Part of a small language model's weights.
Architecture: LayerNorm before and after each block, capped logits.
Each number is 500 + 40 x the weight over its row's rms, rounded and kept within 0 to 999. Layers, rows and columns count from 0. Numbers have three digits each. The size before them is the row's rms in percent of the matrix's.

# layer 8 attention key, 128x96, rms 0.0968, rows 64-97, columns 48-95
063:435490503585457545470533489558516521468547524573514504535513500541556544530516482508492561524481548460540531519509459494507515532536473554514567
071:461566592542450538510488466519524497494515542479548544526424502493428558458568474495491494548401460464528498489479434489536498506473546473478414
076:591462515512564464511503507419470494512498440537482475526509521493504491553441468568532483452477533571534542476454533523527475553475505462557605
086:518534534582494581458511477499518475479444509527553497530474486525436482443478457436484467528464436557539531532518487480554531514525603470510480
093:454437452538486561477446532573508468479534487447512476473495463503554519497486562464523454492556456436478533461467497474476491508490528477465514
078:540463458447542432531453433537511490516504444508534466493483571484551555573497481600511514444508613470533484499473521472481513587518479526531501
106:477552530475507495545579524466474502514465474509475516471462464471495444487433488448506469542509490503545475455563491513586442520522517517513453
084:535485442549453522509532477476476545479508521523514419531483488480505430451470514562456520517442471525551517566434436495499518415553478563512519
114:541590462587503509487472433494532569478472490342543469469481529484504458500539473502510476542458464438556524448466536502488471543442511497536504
118:433468445577502459508418481574458496517527418500557463493566523552517515500502547493479405560480487481528544435475539512487508506476476452500560
121:486448460427466470473499508523535478513459481514497529503520508519476488538492492520523599489552514540482533513492508526473513588557574497565621
122:417420511468477523506505502496531593520478421549507501524549489490501508509499550499529457563513467533477484446495532544461505480533522492412510
120:423554480561458489493462463528570500490486452440517429528508481483483483484542491512480476531489463458480530538459470543490514500503563524574473
118:479451506437488460513514506467407489492487469513515529545509565441486552523474496494602496549457479488542434500503456491485497510468484536374490
112:492489525532488494506476555473506570518470539554467517501475470454496523534524493482559515465524511460573525492498508499581513601497572542525570
113:541487559487461570528536531494584598551456502496441519531454493497512457539512477551498517456519466522503486480472529541503536548520524567544522
070:603380492514500449508523484442476503509505506526475490554531549525545548527445469540517559524537493514542519585464487577492480499590458465580537
080:570432454549501450511486499500501553579479500551496488503511519506509486486394418583495477494514551478538502515488509545510478521511529508511625
076:499497426431507499461484492549460446491539494437486583487492514469547538525506569497482478443476515521407481440496528447419496482483528517514448
076:546486509556465446553589489469484458503461442445513565535536502477429464487479522480447438527493515498515471516473526492526492500471506451544565
091:544545555427538444505463514497474570505478504503482482487519553510429505572500463517531543517522495447431547506491481596544503483536458550518418
107:477453367512483562417485510540489446484526492529518520486528533556493581476551561484436478494482469494494545526455498493495499553429493424458519
078:559464522466492451545535520438510493550523564553528474488521454538470554542445440514528535483461455495487461501555541481503479459552490522591511
109:462515476555521475513537488464469450461548447549511499492527521591476521495469526488403411531515520461554544459476502470495476570453547454569667
090:485479567564482478536512454496472582516426453626476448525448435567462428475524483562461479496574450506465472441470501484564524441513469546483531
106:478495425461495582409493490461510415486549505436468518531450555489558567444464529395511544525449483530471502554503536508428482571445463430435468
114:491491465444511544492457502449525519463481578543474511506496559482507498508499420436488494529549485521488510554524527443485499561395519504443459
106:539478513508512453487560536526481496464542477529555492529487502458469484452554567517471499489454508442610499547482515501546501489436491494521575
120:464517502422505491488561539525527462529494501607524509422545549465424495495500498459469479542465526555443477504488548513527503517573538464516487
139:517516460571485440523468478484511488497407480393471486506542482484535537504532484465534524485539485473519498477482535545479488484582575449505529
105:505488479476505483516454497454530471494440473441522524461514502465557538489450486455544518496540516572480484457522528427516485552478497465380493
125:528463509547510453556528539495403576573468470548537523518492429493511539556510471522561506458526459491545454505555432507567480441473475514507488
057:504548472499526463560482546488465463527487592504521519467477495495482409450486435564523485514438572456536488495478490568499540452494464512511481
078:505476457529517510408446497406506487528452494464494544494438571525473563521568580552523500488482476511515508532463443465525467497452500520443426
# layer 8 attention query, 128x96, rms 0.1, rows 65-98, columns 48-95
068:455540537527485531488599516412438466493510558510477445406493526491479522485529528465459477506453459568488446489535513502473478506510537521480533
058:445498507544481461460481474469530528486500478546477481516541530538570479492497476573526495524495552542522571569446454483499517471469472515503494
078:454490592424566483555543561529536495438523529470483478491453519462483470496556402523491524487484505520487479449509474546434527493456484538471496
079:438533493428529528486500494480492486565592551516555473519513534522493522418569466546545584495448501488500438530489473459500473453473462527469446
081:524483485514545478483464467487531466411480476502510466472519494528466473566451549445464439446528438550525514489475553441509430525508465463516593
089:460569496500516487498460587512396488556469550541556502432440478435452489547554561520471505572476488503463502482563507515467463474526493444479516
087:497561536600485500482433412455453463483510520510495479486511441475508478525465535566547443504544481495524513498506520555468524518470497433491570
099:572525486549501403556552427404557473498489504466483560523494436547529513491524453550515490545490499429573507470529481494499478492390434478481502
120:486462511525506431477512425429471467470541465513509505550503511513504554486449450508484456548455492456574493485468569417484467588503504511485544
126:448466470495509541503551588556534546484445465534532429460589447461472514473515474465442494483514485561469525488468554553480530546591557464518525
141:508401589500506553484508412497490474466518474506488525579568455508523532408480551536458490486461470548553453458476525450531522502529550447474565
116:524519555493565540465554473424549479503475507500452491517517493529528544516532546481530539464455450575539555535483584454552516529506488430561518
121:481430552447548443555467490528428471541515487459503558569530554446523461504489480543451514532439508485524421522474468504478539468507478543466488
115:453463473548473445518490531521460614493452488480578559490484455460491512457556489491519519498523488459530524521494475566466564537495521519523567
123:503485556546463573492493482542569538456474556523523558560485396499512500478523479508513533475516497521507494483573485581518459526508559478519488
070:614425513569523522552467496495524551534475455503459503537512438452492523491472556575514506486536561513487396521445500513462518477550504535577479
074:478563505478522465495493482504491529521528558476441531538582582549530551536498453504529528493470543476466575558458506437516513487489494515485546
068:471484481475550466513472507528545552474506473523452583557545537528503554492480420526506493492476510445579529527505403448586431470490511537512522
073:554537562499585495501507503557550480496446463523518508488503488456524472558455564485484518512568433552523405492488530532402541497425489553531564
078:520550544482503482506487503556470501497586491397470463483471502448475443516497462446468464520512410502449460432488529508483433550496523559506451
096:452437485512477550456511450481462522517491483550501493526469485554497516445533528526509461453525599477503554555508411464532476521544481530439443
081:562520529508416579494495479498502547470545513491537472421460414440481450475458466447479540449599472477492498449529574521509451488501451512497543
085:493469419512544476488553536500469532505493533548551492441438529477494542483479547466485470490489535479514504456551493492491488587528582495463562
110:552455565514532537528546510514493538432533514576461501538555432464475490474517495510484487489482491563456460490509493560506588434427543484473450
153:512505497424537568457472493523507487529497547531561544532458577505531529476484530493501567459444518553506549543531455552491458575515454534542478
128:540483485494556421522474530475430495554499562531469545458570531565487520530555500567574509445490448494487521490461435479495506497420431537514486
115:481534473573527471553470537499484495476496500457545492525437529498490504537488511441507448512514538433534485537507557468471533475498494578533488
144:421511533467560533495584525522466527526495536613511433432521520500446493524501490458475494484471496524441493526513560429494496533531565486501481
142:502478444489430481552458488516511499537473460498498443420494457512543527445444500449490489503594547476565469482518533480454483523543476507491539
116:495464407511485438507503563501512470538429492568554516513472583497533481471440443499512502495515453465511529448508480499512503510489523464452483
129:538498429589445494526465561523451498508473516497531504478460506488533492488507569517501496483575497483492474444531526465452534396518435494530491
066:510481502516476535502418529526496485531448555512524478498484469530460477456563514503466515471563417597463627511472474600492503468507509470515531
062:458475559492566411518502492555505463536491533520524494496494553492495481557482540542541516503542555510503474476499606453538469528497519545457501
063:529469481541476554477485445492473554493461514521492514533531482558511490525479476512469464505462500475530455531476458476530506448473361485478422
# layer 8 attention value, 128x96, rms 0.0833, rows 64-95, columns 48-95
113:438460509511453475412496479466562420484436551539487486542558549550466490511485521519518485473451499534508509454526553446528502418452572460550477
106:497421522488461467561471449508478494482510501465491456420468444521485490512546465540501542547567528434547447527501509476475516452545526517530532
106:510479500503458540465550448534519427518506452471498461496499545536472545523480509518443458435448585549504479436496460425449413453544519495472464
119:411471440515523422467494571525566443482423510558565480516531466535479439543486529457576513440465513508535507506482539546492477515482471439460520
106:465500596505454575513502379538509478528475523528490551477525455498448460514468442496502518552503485504493471579525443565488456466568479448442493
099:474502513542457460507474433537500458447531470540474506431395483471476513527434474559459480507536498436446528466523475586501442487483487434533489
101:427518514480533561462488558600511534433539412490489536493433471480484472523523521484503507545527544556480471482526459561490431432524456428510495
108:579532541541472490477487566476451357532481490502462514513479462472450480519490493529532479493483503524490483499567488525548556526477552492463551
091:484525490467585510494510570471531514473444480483529450510459452477528540543493424461588460466463538530565508482416529492486533461583447560490508
095:477560538497529490486534503513504440527493479515441460523479488522507494555447497468466528560549526514476560435514470456530479541438512467459413
099:542470421557472558461563520457478472447452496455575474533594626491528486522525493492516485504462531534474530532522530427487453490444496553496531
105:500492520538504532520524476523447466538513523468498550629561524421582497473536548468460545494436484594468478510473524436476494484470497431482507
104:476447459456453509546495514525475526495513438483501436428500450531421458531596450451483528473488479545511499460497485536466544486525548440516501
094:494577458520512499521515502516444417452556481467548545599486475582483501493508475504486536435412504499545540426507485477515430509444522470451485
089:528440549530526529473494565508565539571528431491465520492503614520452461489517490504509501430409515516583492522450518560485475417524420436503518
108:474505444461492561495500504530488605531503513505491475511474534516518506535498533496497460474500507441458486497473423497503548556519496473480461
102:509493530461552508482488462511486529486424523477488473512546501564534529496484461460485520491504464443580511476529492406536428573523487566497484
097:500530541483575519449585548518493505528452542495594537515515493470537473516544525420528460570458510467520485511551495527505543482494501432454473
097:548519517513527445450498588545504455484482491453516495475532541563550528475514472522481471539547504533497480512496574444543585515488418523519537
103:441515504530500456491488523455497441549484440479519491576528517503462508500538563530441425485507511467450527460537541400513466525445481437520516
098:533475469452468485468478497559461511535486588509521513528543537418444485449479501476488498566561509513553575540467503467484468573472519505448516
112:478486473506530533532533509543486579486493516518492425520479387450491521464484437463548519521470581522554476505471501472506444451508515451458521
103:494533414475511466454477581467477486420513448488606532453423518599547554510492517480439506547490511471451510545530466573469464478464466548533542
102:535523457459557481557541468430517526461565488460539442514454433520537549518513504435527482462415546562437509523460459570441495516505502513567498
104:495547487537484548500472521495536516506512500487485563486508570542488480419499485533436407518459498450491509482505489589461490499502492368508445
113:473525486559447527523456569504494530481507486483555512522537550511531523495525536564461535470456446532536498500438587544466482403509421487483475
106:437533542483471518460487473434457445440463505471487508583442449511514501465532486487504536525517470514489484457513449541552438499464565493445475
103:479498509548546497512542467493526478463449409492459526450535525460489552510545493462471472444459491460505496479497494469479496485460490389477560
107:519455509463398503498485473479549509410496539502546440513528536467495437459436535524452490479459495531503535445469482546553439516506479444462524
100:570474478435494432487469441507535527544511478463431487567552519546494479522487500483547549530488506508575454507475444484517451525536430552551426
097:506516508449540483475483458501460448452537506443489541514503526515470511576533478456515461531434518538525473481559450474553480486523524516522485
107:427496533469548468520427497409494468460515438484537546455472501442550581507511565582481475516495480497418537482448538469473488567484478493526505
# layer 8 attention output (transposed), 128x96, rms 0.0726, rows 64-95, columns 48-95
100:530581497492422485491560547509525503542533474418494481508504537520551499454517520547417533620514461503556533443530529491549549520520455520488456
110:467567465528482492471487527512408504585506483555547486477499402476448502521495511510575502500442528506446509545512429528479518487492522493544476
119:494484513497488521501486518503611489468494541436437526514492629496545441496476495530415533560503471512520513481502524489553504506480448525530530
101:508510524518568502583500511525460569520524445386520569532504457513522539418517475507512489507544499534375537497500484536554506528513468530500463
088:525527484516582536470488584495501490505448495489513440532445489502500531486512503444534477502528548544442503469521491438475519538512593461518603
086:506488499474552524554466496522533536449469450505418520472538544499540596522509537534493517440426499539482481544466446450463535467546528556521551
091:519478491504509531549464533470584480510451455496522550537497573513584538481488485476482503523489522536557475492529554465480461570497515540479562
095:502510444511519503444524513496566519499543449512409477496569560483551530436489457448415511472486495493550474473484540453468501531514523493416556
092:477520531521484490536477494494415516551555503504579502512485406489446469509507493538530509498537491429452485473570439545441502490475537487531514
108:511499501501503507486501454483617487422491520479397533502485624498561514487500523453434519479480491511520485500486538456503483500509479534438499
083:513545516491477512470497437485584491603434543489454479519456578494512438494481521568505449544518480494540531510480517488547472488454433527479520
090:519433534483460491487516480456505496483442569565503461525490492507524503521467489504441463532564495461527534412441497542536540548513497393535561
099:451496456561512513583484546540419486491491506493528564494542435525511525463487466474579527525490530434519515528549459571488492466478467551587445
110:495463512501493521488496476490608478419489546482420532483503626496542521465491476527391474496479481538517508488497541458502505496534472497501522
101:493516499470506498487501553513399503544497450521598480530497390523459497500483500492552518569564507486467498485537477569511499518487522472583490
109:473448588470488513567540501432559423470474501398472546493547557556497481538514488482548506489501460502512555549517602526536439463504494506541481
106:518531533487462500439504508437601501481540533518447503492458617520522526535502547544469502451416442512476472496521471470514480460490517501494441
091:511519529484518442575546426415551470445469443468427570519439550503472528450454517509450487406505492517486508449503571462533457505482493504469551
079:545548508482502491471509500453517539495573479558480494493505543503495533476475510483521419431496539492539500455470468469534452424473519548489476
112:493461483478481495504538517520607510474483527444433535500523612487554509487497481513443517517525483517522543521474553502550526539547460507487455
092:530529499502550483503557455455560484500486565457474475523498573505581487454493510449519464447453509533472448553446540519546418522424518470554438
106:485544583542539473529462444467462443484541478472571579539456463489446503512516559483501469482508510477395477497523462523504449516468513515599519
089:490451516484493485513506437460550495452424475513398515500490548490521480486507510534499421477484432504572509551518552403481491479468477545422505
095:490383513535495464517470469569498537393497559510483545470485499474503493515528446524455514479617512418556461457485474510505509534489414541415514
096:477507539455540533536502463491557453390449500508473486513436562510503535518502481536412508508520514534577494526491560429548506516508487531506527
120:502502530450521488506490529503380499526485474570593505510480366503460473491493496497527510538519521471478514506502469528484525485512531443528522
110:502468509500472516498515516489588488434472519477442521491485605508553556478505498529399472471439468522551518464517557420466495530537521508468548
110:495469510463536509568524511507615441498490482465437538493461606478531490504491473501489503534552481519515505509522525529480488547512477532527484
097:519498497517554497447537490506493468527472492459506443498480484491537458476513529491550541475510467500515528540517489533517476556478480512553476
087:523490470549468523447436589526426533534503536563561493498506395500454502473491540517581510485509517455446506474516447538520519491490557483480473
111:499481520513445539489495546501622500507459530463419494486498611503573511466493471527454500485521472513547491473543548472483507537486495504448528
089:464413488412523515585533518548518562478478531509494528493485525479514449583513442513548544400502476445515535522493444483437564504511497517515463